config.toml
norm_place = "pre"
norm_eps = 1e-05
bias = "all"
tie_word_embeddings = false
optimizer = "ademamix"
decay_fraction = 0.55
Each number is 50 + 12 x the weight over its row's rms, rounded and kept within 0 to 99. Layers, rows and columns count from 0. The size before them is the row's rms in percent of the matrix's.

# layer 5 attention key, 384x384, rms 0.0353, rows 0-54, columns 0-127
084:55 68 59 51 53 56 62 64 48 56 46 48 36 41 61 58 37 39 54 28 50 41 67 53 63 58 36 44 71 34 46 51 38 18 54 45 48 51 54 37 68 50 55 58 57 44 28 51 38 66 50 58 33 39 32 71 56 39 53 43 37 43 54 38 52 51 37 52 63 67 33 58 53 69 28 57 41 38 31 46 38 42 54 70 52 42 45 50 65 56 45 59 63 80 17 50 55 47 55 61 58 44 25 59 47 92 43 45 69 49 55 46 45 58 63 50 36 38 59 21 39 54 63 60 23 61 78 44
094:59 58 49 47 60 57 50 31 49 41 60 48 44 69 60 31 55 39 24 53 52 59 58 51 62 60 56 56 50 59 61 41 38 51 61 50 57 54 54 48 43 57 51 64 27 35 61 54 42 58 52 36 52 60 25 45 51 51 67 36 37 40 46 60 41 52 45 46 52 40 40 13 54 45 50 50 41 61 73 51 60 64 38 00 37 23 63 40 65 53 38 59 46 35 52 82 45 63 42 35 67 37 52 34 50 44 39 61 46 75 45 51 74 42 61 52 45 45 54 62 35 49 60 50 50 42 53 14
087:44 60 49 42 64 30 60 62 69 54 32 54 48 45 53 39 52 22 53 35 37 60 65 62 59 48 44 19 53 27 44 53 57 55 58 53 33 57 41 56 45 51 44 38 55 45 48 32 56 51 65 41 45 42 67 57 51 50 51 54 40 62 50 41 39 42 60 44 64 64 41 67 59 62 51 29 54 44 35 46 58 50 39 63 62 52 53 56 54 59 36 43 43 65 36 44 52 55 40 69 66 69 31 80 70 77 64 51 36 42 51 52 46 45 62 58 54 32 39 44 42 33 56 39 32 52 62 84
082:65 57 53 47 45 82 47 45 43 58 63 65 48 61 35 46 68 42 41 51 44 67 43 50 48 57 60 46 39 73 60 36 50 48 47 36 50 61 61 49 53 32 42 49 71 65 62 65 33 53 34 55 47 70 46 34 48 58 55 33 52 35 38 75 57 52 50 46 51 49 47 60 46 42 51 41 57 60 38 60 40 44 35 30 62 58 24 53 42 56 80 42 42 68 11 57 67 57 57 67 54 63 62 44 54 29 70 53 45 68 74 41 73 43 52 51 61 44 46 29 61 45 58 44 43 40 75 33
088:44 57 54 57 60 21 49 45 55 55 59 56 47 53 36 25 54 62 48 51 55 37 64 53 31 89 50 60 44 63 56 48 40 54 50 58 68 54 47 39 48 44 53 61 46 56 42 58 56 52 53 34 57 60 57 39 46 59 74 62 37 41 34 52 60 50 55 33 52 62 13 44 35 63 45 68 54 42 43 57 46 56 47 53 56 57 47 57 46 50 00 66 41 26 74 70 37 66 53 60 37 61 30 81 57 57 56 48 68 44 50 38 46 36 49 57 59 67 43 71 42 60 60 41 52 44 66 63
098:74 51 46 41 32 38 30 41 32 45 33 63 63 62 52 39 55 60 37 46 54 41 69 47 65 58 59 52 49 60 36 59 52 42 72 48 47 40 47 33 52 57 60 56 54 48 59 39 59 63 60 30 61 46 50 37 33 25 52 31 55 39 25 44 56 47 44 67 62 62 39 41 39 60 36 42 57 50 37 51 61 35 52 53 51 38 11 54 45 57 76 29 40 99 56 44 39 45 39 42 67 60 67 56 62 54 64 56 53 49 40 49 53 41 27 54 47 66 51 47 65 51 56 54 43 70 51 61
089:52 45 60 27 49 69 37 71 47 62 41 61 52 54 58 58 59 46 58 35 48 45 42 48 31 67 65 21 71 36 54 48 53 54 62 68 43 46 59 62 44 50 59 56 26 68 54 44 48 50 34 06 62 28 33 48 31 43 79 41 51 28 36 32 64 41 58 59 75 65 33 62 71 51 44 32 61 30 58 39 69 44 54 50 44 55 72 48 58 65 44 63 47 66 37 35 60 38 35 53 50 46 44 32 49 60 68 27 46 33 35 50 53 38 54 54 61 44 57 73 52 59 60 51 28 63 28 47
096:27 65 35 53 50 06 49 24 53 55 45 53 40 42 38 44 58 61 46 42 44 40 55 45 45 63 52 60 40 32 49 59 58 43 49 46 54 56 38 53 42 61 44 51 30 44 32 50 48 57 66 51 45 51 49 47 51 52 61 54 56 47 55 50 56 40 38 31 42 71 54 49 48 57 43 50 63 43 59 48 54 54 52 58 45 41 41 47 52 57 08 55 69 02 99 60 45 59 58 54 50 47 55 70 59 53 41 42 51 40 25 55 64 52 65 51 61 61 49 86 71 68 49 58 47 53 54 68
080:52 64 48 61 47 63 33 47 58 59 44 37 36 39 46 62 61 66 42 43 41 47 61 40 60 61 49 56 50 42 57 47 62 46 64 36 46 51 66 53 70 51 65 60 67 29 58 51 44 56 61 47 44 52 68 52 51 64 56 59 64 68 58 55 60 66 33 46 55 70 23 66 53 71 30 64 50 40 36 48 44 36 44 38 51 39 44 64 49 48 58 48 54 60 45 56 54 34 48 56 38 50 53 46 66 71 43 68 31 36 41 54 51 22 51 39 62 44 62 08 64 49 42 56 43 45 41 74
087:35 35 54 31 34 52 57 33 50 52 59 57 48 40 43 54 56 58 37 39 46 50 48 37 60 19 32 30 29 41 38 44 42 39 53 59 65 56 61 48 65 52 49 44 34 51 74 43 57 28 49 58 26 44 65 35 57 68 57 42 74 48 54 41 46 40 53 55 51 83 38 32 55 40 48 51 52 67 45 51 57 37 44 52 60 50 43 42 46 58 43 50 52 36 56 34 44 43 59 44 58 78 73 24 44 23 56 60 38 38 56 70 32 41 55 43 46 33 50 67 58 64 35 41 51 55 69 46
086:53 44 59 53 37 58 41 48 40 41 63 31 63 56 36 46 45 44 77 46 59 55 46 64 58 32 69 37 39 49 37 64 35 55 51 64 43 41 61 45 45 58 44 73 56 53 78 60 46 52 29 67 52 58 54 55 52 59 64 46 42 34 58 50 70 36 44 43 49 68 55 45 63 55 49 38 56 44 48 48 46 49 59 33 29 44 54 51 46 41 82 61 47 45 50 57 73 47 59 53 52 56 72 34 38 28 52 46 46 68 48 46 55 72 35 60 52 49 73 49 79 23 63 44 50 44 48 42
093:39 54 55 43 51 84 54 55 26 40 57 51 54 44 57 42 28 51 54 66 67 45 48 51 30 47 50 47 43 53 65 68 39 46 46 50 43 44 45 62 61 46 36 46 66 32 42 36 52 60 51 61 47 71 54 59 66 44 63 43 54 55 52 56 40 58 50 52 54 34 57 54 56 63 49 40 63 48 58 39 41 32 43 57 56 55 47 63 49 33 59 49 45 55 32 55 46 46 36 33 72 21 56 51 43 51 33 31 44 45 52 51 40 60 47 50 51 65 51 09 37 42 49 37 44 52 50 47
089:23 83 42 57 67 46 53 36 71 30 51 47 45 42 41 50 43 67 56 66 42 65 45 58 57 42 37 51 42 42 69 53 59 45 69 34 51 52 48 49 52 41 35 48 52 43 48 27 68 37 61 53 46 42 50 50 58 60 60 49 53 48 42 58 44 58 44 51 48 58 61 30 31 42 48 59 64 50 49 61 38 57 44 61 58 65 69 74 45 38 49 66 52 46 19 81 35 52 72 36 30 55 46 60 45 76 27 47 45 58 34 74 25 22 60 57 51 51 36 13 37 46 36 61 61 69 45 75
090:39 14 50 39 34 63 52 66 55 55 64 43 65 59 39 61 22 53 35 46 42 62 42 52 51 45 59 45 52 82 41 59 41 51 50 59 52 39 59 41 51 40 56 54 47 58 60 65 62 48 46 64 43 49 60 35 35 65 56 46 43 57 53 44 52 49 55 61 61 63 45 47 35 45 62 34 29 54 60 49 52 43 48 33 44 51 70 29 52 51 52 47 34 54 54 35 60 48 55 45 48 40 51 48 42 24 66 55 52 49 60 42 45 44 52 74 56 43 41 51 68 55 32 53 44 44 48 48
093:61 71 58 45 36 35 54 46 50 42 40 43 39 50 61 52 32 62 64 59 59 54 43 36 50 70 56 43 56 27 43 51 50 52 52 49 43 41 58 50 47 45 28 55 90 45 45 58 51 54 38 44 48 90 53 66 50 61 54 47 47 59 55 56 55 60 51 56 60 40 69 42 54 60 45 52 61 59 65 39 54 45 48 40 53 48 44 48 49 55 49 49 49 40 36 78 49 64 47 47 55 47 60 74 46 54 30 28 57 36 47 50 55 60 55 67 47 49 59 33 48 34 45 46 51 37 56 69
094:65 41 59 52 46 59 54 83 59 55 56 44 68 33 37 51 45 44 47 35 55 42 56 64 61 62 43 50 54 58 29 37 47 23 61 60 68 40 69 45 57 35 44 60 38 38 51 53 64 64 50 30 51 56 42 39 45 53 64 65 56 38 54 40 57 33 50 50 64 67 26 18 49 61 45 47 32 59 51 51 64 27 57 37 40 62 48 42 54 55 48 53 25 54 58 45 41 50 67 55 60 80 61 51 27 44 31 47 43 65 50 56 59 44 56 56 50 48 31 40 63 36 58 67 44 53 35 76
090:61 52 45 49 59 54 78 72 50 63 53 41 46 67 42 59 41 44 58 63 48 47 78 69 41 56 40 43 59 64 52 70 57 48 19 42 49 50 36 31 56 34 52 58 65 46 47 52 47 55 65 45 53 66 61 55 57 39 37 61 46 44 52 33 67 48 46 44 44 48 37 66 33 64 37 60 63 44 44 43 54 46 38 34 40 39 41 75 39 61 43 69 46 64 43 32 48 49 51 50 52 61 34 39 57 65 58 49 42 45 55 48 58 48 41 27 59 47 40 47 36 46 62 41 49 36 51 60
090:27 33 51 46 48 25 52 09 49 48 54 55 42 49 43 52 43 58 56 45 50 68 38 43 63 44 48 57 54 25 52 42 30 60 46 45 54 59 48 59 49 58 39 51 15 40 65 56 47 43 75 57 46 64 52 45 32 53 41 52 61 50 58 41 24 59 67 48 47 50 46 50 27 44 54 60 62 62 43 65 44 43 44 70 52 49 39 43 79 46 24 29 32 16 69 48 54 43 49 39 73 55 45 52 63 52 52 37 39 30 60 57 44 37 73 62 53 32 39 89 46 84 39 63 51 57 51 26
079:38 25 44 48 61 61 38 89 46 66 52 46 39 53 52 57 49 55 63 43 58 63 50 58 47 39 47 54 48 67 44 63 53 33 50 21 29 62 55 52 34 40 54 60 61 50 29 45 38 61 42 65 72 45 41 49 28 53 50 59 47 39 45 37 49 48 66 44 53 65 57 44 33 33 57 48 73 60 63 40 49 39 58 56 59 70 58 55 35 31 86 56 36 61 38 40 47 54 53 36 38 70 54 48 51 47 48 37 34 60 30 51 46 39 35 47 42 80 39 25 65 42 60 51 78 51 50 63
084:51 68 62 53 32 24 63 45 58 47 52 40 33 55 58 64 48 31 57 47 53 27 44 54 44 50 69 44 65 16 51 52 52 48 53 58 39 54 47 53 68 42 59 45 56 60 58 45 34 57 49 54 59 44 61 64 57 52 65 49 59 56 64 51 46 51 42 44 54 55 35 60 73 46 61 36 49 69 45 41 70 72 48 44 55 55 49 50 60 42 52 73 56 48 36 61 49 45 41 35 52 31 46 19 54 59 39 48 57 21 32 56 52 50 44 30 62 42 66 30 58 54 54 46 35 22 29 42
089:50 50 52 55 54 59 28 18 30 49 46 61 61 54 43 62 59 57 44 65 41 48 53 51 43 64 46 42 33 70 51 39 53 54 60 40 61 38 48 43 47 59 51 60 46 56 54 61 43 65 44 53 39 64 45 41 41 41 77 40 38 51 25 62 65 53 52 58 48 37 55 46 50 44 40 61 44 40 46 50 61 75 53 48 55 38 45 51 39 48 61 43 56 32 42 75 54 47 62 47 60 30 58 33 37 41 28 49 46 51 63 48 56 54 39 49 35 45 51 50 46 71 37 63 53 74 47 25
093:42 55 49 51 50 68 36 44 51 45 59 36 75 50 39 57 66 42 46 45 56 66 54 48 40 18 66 66 45 61 58 39 56 50 61 57 51 48 42 62 43 50 48 41 49 34 48 58 48 60 36 37 48 72 49 38 34 58 60 37 47 41 32 47 54 41 56 34 48 45 82 28 38 50 58 56 65 43 59 38 58 24 56 56 34 59 53 31 47 58 72 28 12 23 63 62 51 54 52 49 46 74 59 42 38 13 37 73 35 55 43 52 63 50 43 63 43 52 47 64 46 39 64 35 36 54 39 56
084:40 34 58 48 45 69 69 77 43 46 40 44 61 45 63 66 55 50 49 51 55 92 56 35 48 50 41 36 51 58 60 64 52 85 43 45 61 39 43 67 38 38 52 54 08 55 44 74 49 55 59 38 48 72 47 54 42 36 45 55 41 54 62 50 36 45 74 50 40 39 38 38 45 54 56 52 27 44 65 43 39 50 51 27 55 39 64 52 64 66 26 66 49 65 68 26 39 47 47 46 59 46 50 34 68 59 62 38 37 33 27 59 60 34 62 58 65 27 44 70 41 72 41 71 46 44 23 40
083:35 68 48 30 50 79 54 60 61 47 35 34 47 39 56 61 74 61 61 50 29 63 39 46 54 55 36 34 46 23 58 50 47 51 53 44 37 42 42 57 55 45 55 52 51 61 56 45 42 46 31 30 45 37 57 51 38 53 38 50 59 57 57 43 50 51 60 57 44 66 36 68 60 37 69 37 48 46 48 59 26 43 52 68 63 60 58 70 47 73 63 46 46 52 24 68 45 48 39 44 45 50 52 43 35 71 73 55 55 38 50 56 36 44 53 50 51 65 52 30 44 64 67 61 48 63 48 49
091:60 85 48 52 37 45 66 43 53 48 44 64 31 59 46 56 48 44 48 57 66 42 60 52 51 42 37 47 57 40 52 50 52 53 43 47 25 61 56 41 44 40 48 40 85 66 51 56 50 44 34 64 49 46 59 61 57 47 54 51 48 42 43 52 44 44 41 46 51 40 67 60 73 59 48 45 63 41 52 35 56 38 61 58 45 62 38 45 44 36 84 83 67 51 22 71 57 49 51 50 34 51 49 42 56 59 33 45 59 64 55 56 35 58 43 50 43 72 70 27 52 15 60 36 58 50 46 49
084:59 73 48 40 62 33 51 53 67 38 38 47 43 81 59 42 42 46 42 88 62 43 34 66 40 50 31 58 50 35 85 67 55 49 60 42 51 50 47 60 53 55 65 52 64 41 73 45 48 67 40 47 58 40 66 53 53 37 33 37 54 52 34 42 42 61 36 54 22 20 45 35 51 33 64 21 78 46 46 55 60 51 60 47 54 54 56 54 63 26 52 54 44 69 44 32 43 46 45 33 32 49 76 29 54 56 38 53 46 39 37 65 44 33 44 28 55 64 59 30 42 28 40 41 37 45 40 45
086:65 53 44 54 52 51 55 54 60 48 53 56 52 41 42 68 41 57 57 53 58 57 46 49 71 56 43 43 39 61 45 44 46 51 60 56 64 53 67 35 42 60 46 60 54 48 72 66 71 38 46 33 35 41 50 45 31 40 54 61 36 51 49 62 45 42 49 71 53 66 32 54 60 38 51 51 46 55 42 40 57 36 52 33 55 47 77 66 50 72 69 44 54 89 32 45 46 39 58 60 60 53 52 46 51 49 49 64 42 32 43 29 39 36 75 46 44 20 56 33 72 59 70 64 40 53 51 66
090:49 49 32 58 43 62 48 21 53 45 53 59 51 49 55 26 48 37 44 44 53 55 45 42 53 37 55 72 52 60 30 63 38 55 71 33 52 71 47 51 66 60 67 44 68 42 62 49 77 62 46 78 42 51 59 66 66 46 54 29 49 51 56 63 54 53 31 48 42 32 81 44 15 43 19 39 62 54 32 55 46 58 63 59 62 38 20 76 42 23 21 41 55 61 52 45 43 47 56 34 65 44 60 86 50 62 30 52 42 47 50 48 54 37 55 57 43 44 42 47 55 47 33 33 57 63 51 63
090:55 55 56 48 64 79 47 75 56 50 51 62 40 58 48 52 66 43 57 56 53 44 41 71 55 55 56 50 59 75 57 52 56 50 64 29 38 47 49 44 54 41 43 58 65 68 48 46 42 53 54 57 53 49 38 50 41 56 38 49 38 57 41 26 54 50 60 40 50 23 52 50 53 58 49 41 51 71 47 51 49 44 43 71 65 52 17 52 46 51 83 62 39 82 24 42 42 53 64 42 52 43 56 41 43 41 56 33 62 44 45 63 48 49 39 46 43 38 45 03 84 55 45 49 66 44 37 62
086:41 73 53 58 35 00 59 10 58 52 36 33 45 49 49 55 49 41 67 48 46 51 48 60 51 37 34 60 47 21 57 51 48 33 52 58 51 48 66 52 41 49 41 51 34 40 33 52 44 40 78 45 40 50 63 66 45 41 53 47 49 69 50 44 52 44 37 50 59 56 51 60 53 56 73 38 62 42 42 47 37 47 50 71 43 54 65 64 50 52 11 59 52 09 73 61 40 27 58 49 32 56 32 71 52 69 39 47 48 39 43 55 33 47 52 39 61 56 57 84 38 51 56 53 46 45 47 61
084:33 53 62 62 31 27 42 06 35 54 32 46 48 46 43 58 44 48 74 38 50 58 51 54 53 51 47 43 45 24 48 43 51 42 60 67 55 60 43 42 61 43 61 44 39 45 39 44 60 48 61 45 40 45 55 50 51 39 60 60 60 53 52 35 51 55 50 47 45 45 43 43 53 55 44 64 59 55 57 44 44 49 53 77 58 62 62 65 45 52 03 65 50 14 83 54 35 45 44 53 56 59 40 66 41 52 55 56 42 31 51 66 47 36 60 38 54 57 60 92 48 55 60 56 45 56 52 59
088:68 37 34 50 53 51 56 42 73 43 50 69 66 66 63 52 39 52 52 63 36 34 47 48 54 60 50 41 41 72 54 58 59 77 45 19 54 70 45 71 54 52 40 49 64 54 73 47 45 41 51 71 55 50 42 51 66 49 37 57 42 48 55 72 32 28 64 59 55 26 45 64 68 52 74 43 45 68 46 40 47 73 45 52 51 46 43 43 46 48 56 64 74 50 45 30 58 46 42 53 51 44 39 36 59 42 42 42 41 44 60 42 47 60 38 41 49 36 55 66 27 29 59 46 33 57 51 49
092:66 46 64 49 66 82 50 51 71 56 67 52 45 53 44 33 60 50 44 53 42 57 65 55 65 48 45 54 49 71 49 21 48 45 40 53 73 59 54 48 41 41 50 61 55 67 41 62 54 52 64 30 37 65 42 40 33 57 63 55 40 41 49 57 45 47 68 42 74 36 33 54 45 49 44 80 49 37 61 52 32 51 39 43 31 42 54 46 50 61 76 40 36 89 21 62 41 47 55 46 64 39 47 63 47 36 46 49 49 46 61 40 49 42 77 44 63 42 60 20 43 49 52 45 63 37 62 36
089:42 69 47 57 45 10 52 22 48 41 59 50 43 46 46 50 55 45 70 42 48 26 37 64 35 38 56 34 51 37 58 61 58 65 46 47 52 54 58 43 44 50 16 47 64 44 33 46 41 47 57 70 74 48 54 59 57 55 65 48 42 55 45 47 53 56 38 36 67 46 60 64 47 49 40 55 52 50 48 59 44 56 45 64 50 64 42 35 38 56 35 47 59 32 63 64 46 59 39 37 42 37 49 60 52 63 43 39 44 37 45 50 46 51 38 55 37 69 51 45 73 51 37 37 56 55 51 62
086:18 62 59 56 46 33 43 40 52 52 43 15 60 58 57 58 45 53 67 38 53 58 64 51 53 40 46 64 63 27 53 67 42 25 44 75 43 49 59 50 54 50 47 49 17 50 50 42 58 48 56 49 50 43 55 54 70 40 51 61 47 37 51 39 77 42 66 69 44 71 55 37 36 55 56 50 51 47 46 48 53 34 56 57 57 65 46 54 23 40 41 44 33 16 72 54 51 37 67 53 60 53 38 71 35 57 70 50 53 62 60 49 50 43 36 70 43 59 46 68 70 56 62 63 66 44 50 60
092:54 20 45 57 56 61 60 90 41 55 61 44 82 41 33 68 46 51 58 48 49 63 35 66 45 32 40 48 39 83 46 49 69 47 48 55 43 32 58 63 50 43 36 62 52 39 61 68 52 28 41 76 44 47 49 41 68 62 54 60 50 53 58 60 62 43 62 44 44 56 58 57 54 54 45 54 50 51 51 55 52 62 54 47 50 59 61 35 31 53 45 54 60 45 58 23 54 40 61 50 46 61 49 21 37 24 43 53 49 53 58 56 44 52 51 50 48 37 55 56 58 66 50 67 52 44 35 43
085:68 51 38 51 49 54 52 61 56 54 39 57 30 38 41 67 47 55 61 60 39 49 53 50 42 38 32 60 49 53 40 69 52 60 52 44 27 43 48 50 56 40 54 51 75 41 42 57 46 62 37 46 38 47 51 52 33 41 54 60 51 51 57 57 50 65 41 47 45 19 51 54 50 55 59 80 39 50 67 67 62 65 38 34 54 36 56 46 71 27 61 59 61 71 35 60 52 44 34 49 57 41 54 43 44 58 36 47 46 46 43 49 35 49 56 39 46 38 44 30 19 35 50 66 67 50 36 36
098:29 63 39 45 34 32 47 66 53 44 28 61 42 56 64 64 38 49 47 55 48 26 59 49 46 67 39 57 56 21 68 65 60 46 60 48 52 56 44 33 54 50 50 41 38 67 50 35 36 47 54 53 45 39 58 58 60 63 57 50 48 60 61 22 52 54 22 48 32 53 34 50 66 44 51 42 53 44 38 59 48 58 62 65 56 47 61 68 42 38 00 56 61 25 90 50 42 35 47 51 24 47 29 74 37 69 35 63 55 43 40 53 36 50 61 51 52 52 55 71 54 40 53 44 48 54 42 77
100:56 35 52 54 67 67 37 59 38 53 55 20 48 40 47 29 66 36 39 56 60 53 30 43 45 52 53 68 66 73 40 64 46 34 75 52 40 45 54 46 37 49 48 48 28 47 33 35 56 51 43 42 48 26 31 60 47 57 57 40 49 38 47 44 45 57 55 39 43 51 69 35 48 43 63 36 57 44 52 51 48 55 53 55 57 63 63 41 44 70 69 44 25 64 52 50 24 66 48 30 65 50 63 56 35 66 57 35 52 69 39 48 40 61 35 57 32 54 50 48 49 66 61 66 68 64 29 35
091:39 41 43 43 23 39 30 24 42 35 46 49 34 44 52 46 80 16 36 40 46 42 49 58 58 55 59 58 43 47 71 42 53 43 64 55 59 58 48 50 52 62 48 68 27 50 71 46 44 53 60 55 42 54 45 54 57 44 49 28 44 50 58 46 33 56 51 58 33 68 65 52 51 23 52 56 42 46 47 47 39 51 51 55 40 57 46 54 42 58 25 67 47 14 83 59 43 44 34 32 61 36 51 53 38 49 49 68 41 42 44 50 46 59 30 54 39 55 43 76 57 74 63 41 46 64 40 43
083:59 45 64 47 49 51 41 28 52 48 54 28 51 45 50 34 60 50 56 44 67 50 29 57 32 29 57 47 60 71 50 36 45 63 54 59 57 49 41 65 68 58 68 38 51 55 56 36 61 58 46 53 53 38 41 65 51 40 27 45 26 49 45 31 44 43 62 60 50 48 67 42 52 43 48 28 52 38 45 49 59 55 63 49 34 58 53 21 68 79 58 36 56 37 67 49 58 59 55 53 40 68 73 37 38 50 70 41 54 73 51 36 53 72 36 50 57 46 53 44 65 63 53 46 50 53 47 25
089:31 33 70 49 45 38 49 32 60 49 52 44 75 50 40 63 58 37 55 39 47 58 42 57 59 62 76 38 51 29 38 33 61 53 55 76 44 36 46 51 45 52 47 45 31 40 61 52 54 48 50 28 40 28 61 65 39 55 56 31 57 59 61 45 49 45 41 57 44 65 48 50 60 38 46 51 35 44 50 54 52 42 57 49 45 43 66 41 52 52 05 43 51 20 82 29 68 33 51 39 44 43 45 34 39 54 35 44 57 28 68 44 55 36 60 51 49 35 36 84 48 66 52 45 43 57 45 42
084:61 48 40 45 50 36 58 44 48 37 56 64 75 60 59 31 49 50 35 69 44 49 91 40 47 47 35 79 45 43 36 48 50 61 48 53 60 55 44 22 51 43 65 48 30 69 34 52 38 42 57 44 51 59 54 41 38 37 48 46 44 42 47 20 35 52 56 38 67 54 40 55 41 45 41 50 65 52 50 54 46 39 45 27 68 29 54 53 39 57 17 56 58 63 80 33 32 73 38 61 54 49 42 51 45 50 54 62 57 50 54 36 47 55 45 40 60 52 53 63 44 62 33 54 44 35 70 50
088:32 25 65 45 41 91 55 82 53 63 40 45 39 52 57 66 51 79 59 66 59 63 57 46 42 79 32 44 55 62 49 64 57 36 43 50 76 55 56 49 53 45 41 69 35 35 66 32 62 47 61 42 54 61 61 56 38 61 55 60 64 54 54 55 51 46 80 54 58 77 28 41 51 56 46 70 40 33 41 49 48 44 42 46 42 61 34 64 31 61 50 56 49 67 41 33 27 55 41 35 65 63 50 47 48 65 63 57 45 43 56 46 42 45 61 64 56 42 55 43 47 61 67 48 27 56 39 69
084:44 50 47 52 32 46 45 55 55 50 52 52 48 49 45 53 61 44 61 22 52 47 59 58 58 39 42 25 50 56 35 34 47 43 58 43 31 40 49 51 51 42 42 58 81 57 63 45 59 60 43 51 46 34 59 44 46 60 46 46 41 46 67 33 55 45 58 30 48 58 67 48 59 59 59 43 83 61 50 50 63 68 53 74 36 43 55 34 31 59 60 56 47 29 41 50 66 42 52 76 45 48 46 46 71 27 36 56 53 64 41 43 42 67 55 58 41 39 53 58 59 21 61 39 62 49 42 41
090:64 58 47 52 62 83 51 71 48 52 40 28 44 55 34 65 55 38 48 49 47 60 48 28 47 61 57 48 35 71 48 43 47 61 66 58 52 47 69 64 54 64 47 45 55 38 68 44 52 43 43 31 56 56 47 47 50 43 67 56 57 49 44 99 47 31 54 65 56 71 61 30 66 42 54 51 35 42 62 39 53 47 57 17 33 64 60 35 56 51 83 56 63 87 43 55 59 54 33 36 59 48 63 37 38 59 55 47 52 42 39 49 43 45 50 54 43 59 59 22 39 73 54 51 20 51 31 64
087:62 28 46 50 57 52 54 82 50 41 61 59 63 56 49 45 46 56 44 39 55 46 51 50 55 43 55 53 48 72 37 32 48 44 39 51 56 63 58 46 47 75 67 57 68 41 63 72 42 51 41 67 41 52 39 43 53 54 49 37 45 32 46 54 54 51 49 38 53 50 57 53 46 65 41 58 44 50 53 42 45 61 51 29 40 24 30 46 46 55 62 56 56 76 58 05 62 53 49 65 58 40 36 35 53 27 49 55 50 67 55 38 70 62 43 55 43 42 52 31 51 32 51 47 57 32 64 27
086:55 52 56 36 44 93 59 65 42 54 50 47 47 64 64 57 48 37 29 49 46 45 55 46 52 59 49 66 53 55 44 52 48 35 57 50 60 60 46 37 45 49 39 58 40 27 76 65 44 46 29 60 38 39 48 42 51 53 58 39 56 34 65 46 40 50 65 37 63 35 23 45 43 28 68 32 47 52 52 51 54 68 44 34 55 36 67 62 24 57 80 62 37 50 25 74 55 43 50 47 50 25 54 36 45 45 45 56 47 48 41 67 67 55 51 53 48 62 54 39 29 44 64 61 45 54 45 12
085:63 66 45 54 48 77 53 75 39 41 37 44 35 37 66 58 30 63 57 68 47 59 51 38 34 60 55 55 38 47 49 68 50 55 43 31 51 48 49 36 57 46 59 32 60 40 31 51 56 48 45 56 58 50 48 57 50 40 38 50 55 69 57 54 35 53 44 54 39 38 32 50 70 54 47 48 51 49 35 43 30 38 54 47 60 50 58 71 58 67 66 42 44 85 09 41 43 40 50 46 42 67 55 52 71 47 55 52 67 46 21 62 42 56 41 48 55 59 36 29 42 53 59 57 33 73 41 61
098:39 45 51 38 39 15 57 28 58 61 51 52 42 39 54 44 48 57 68 36 53 48 49 50 50 52 48 50 38 33 26 49 42 47 40 60 53 51 41 50 47 49 48 50 40 47 43 51 56 43 66 43 47 57 55 56 52 52 50 62 57 58 33 40 50 53 50 44 57 55 51 46 51 54 44 66 56 53 49 47 48 48 38 63 51 41 53 35 56 55 00 58 67 19 83 47 53 60 48 64 39 52 45 55 64 63 53 59 57 27 48 49 42 41 51 52 56 36 50 86 58 55 51 40 41 61 60 67
092:36 52 50 55 79 48 39 70 46 57 41 60 56 43 60 44 38 50 45 31 28 63 62 36 40 42 60 54 59 36 55 50 47 51 50 29 33 50 44 46 46 42 66 34 50 50 49 48 65 64 42 35 52 36 45 59 34 48 31 44 67 51 53 55 27 56 55 67 34 46 72 59 30 51 65 35 54 55 59 62 69 44 54 46 62 51 56 57 59 48 74 21 41 48 42 61 42 62 35 39 67 71 53 57 59 54 53 51 56 74 39 56 45 32 52 59 47 56 44 25 32 45 34 62 69 61 41 42
086:49 49 48 58 52 49 64 74 45 36 45 54 45 54 50 86 52 55 56 49 42 65 34 40 35 70 46 30 47 61 46 76 50 73 37 41 49 66 64 59 43 46 41 61 63 37 45 61 51 53 40 59 40 63 64 61 54 56 62 50 71 45 47 49 52 57 55 46 54 52 50 38 46 51 55 45 70 54 40 52 38 48 34 42 42 48 53 82 62 46 28 63 60 47 36 28 58 51 51 42 55 52 50 31 69 76 55 45 54 19 26 53 53 44 43 43 44 47 49 71 22 55 61 40 17 53 45 64
094:65 58 56 39 45 55 55 32 51 63 60 20 56 54 49 58 42 46 51 61 46 53 41 64 64 36 51 39 61 51 44 71 45 37 60 57 53 41 69 71 58 48 64 51 72 34 63 49 49 39 51 65 45 48 65 57 60 41 52 65 61 45 57 43 53 49 49 50 56 81 52 53 42 39 53 63 35 60 66 45 63 48 61 53 49 56 46 66 51 33 77 47 61 55 26 44 46 47 64 55 59 58 76 18 44 39 36 58 59 60 47 52 33 42 29 15 44 70 65 26 65 48 44 64 47 25 58 36
084:54 63 42 50 38 61 54 40 38 54 38 57 33 46 45 70 38 72 54 52 60 67 44 51 51 46 43 34 59 39 30 36 42 39 43 49 34 54 42 46 49 55 52 46 61 38 28 43 57 49 48 58 45 57 39 70 55 61 36 63 44 41 54 47 42 35 59 43 59 66 57 60 54 56 49 74 55 61 38 40 57 41 47 50 59 72 28 68 38 48 90 52 59 51 30 87 52 50 58 64 66 51 63 47 57 48 42 36 63 47 57 48 57 68 60 42 59 47 39 19 48 73 46 64 49 72 61 62
090:47 49 61 38 34 77 58 72 44 65 45 39 56 49 78 38 63 57 45 31 50 57 74 69 37 40 48 68 59 59 52 33 41 15 46 57 47 44 66 45 42 43 53 41 41 66 57 44 47 26 65 36 56 43 40 76 44 51 45 45 48 29 44 39 67 47 56 50 72 69 29 60 46 44 41 58 50 51 36 53 65 39 43 61 58 56 49 43 24 64 60 58 50 85 47 59 26 55 33 43 57 52 56 71 40 61 58 54 36 47 48 44 51 56 52 63 40 74 43 34 62 78 67 52 70 56 56 64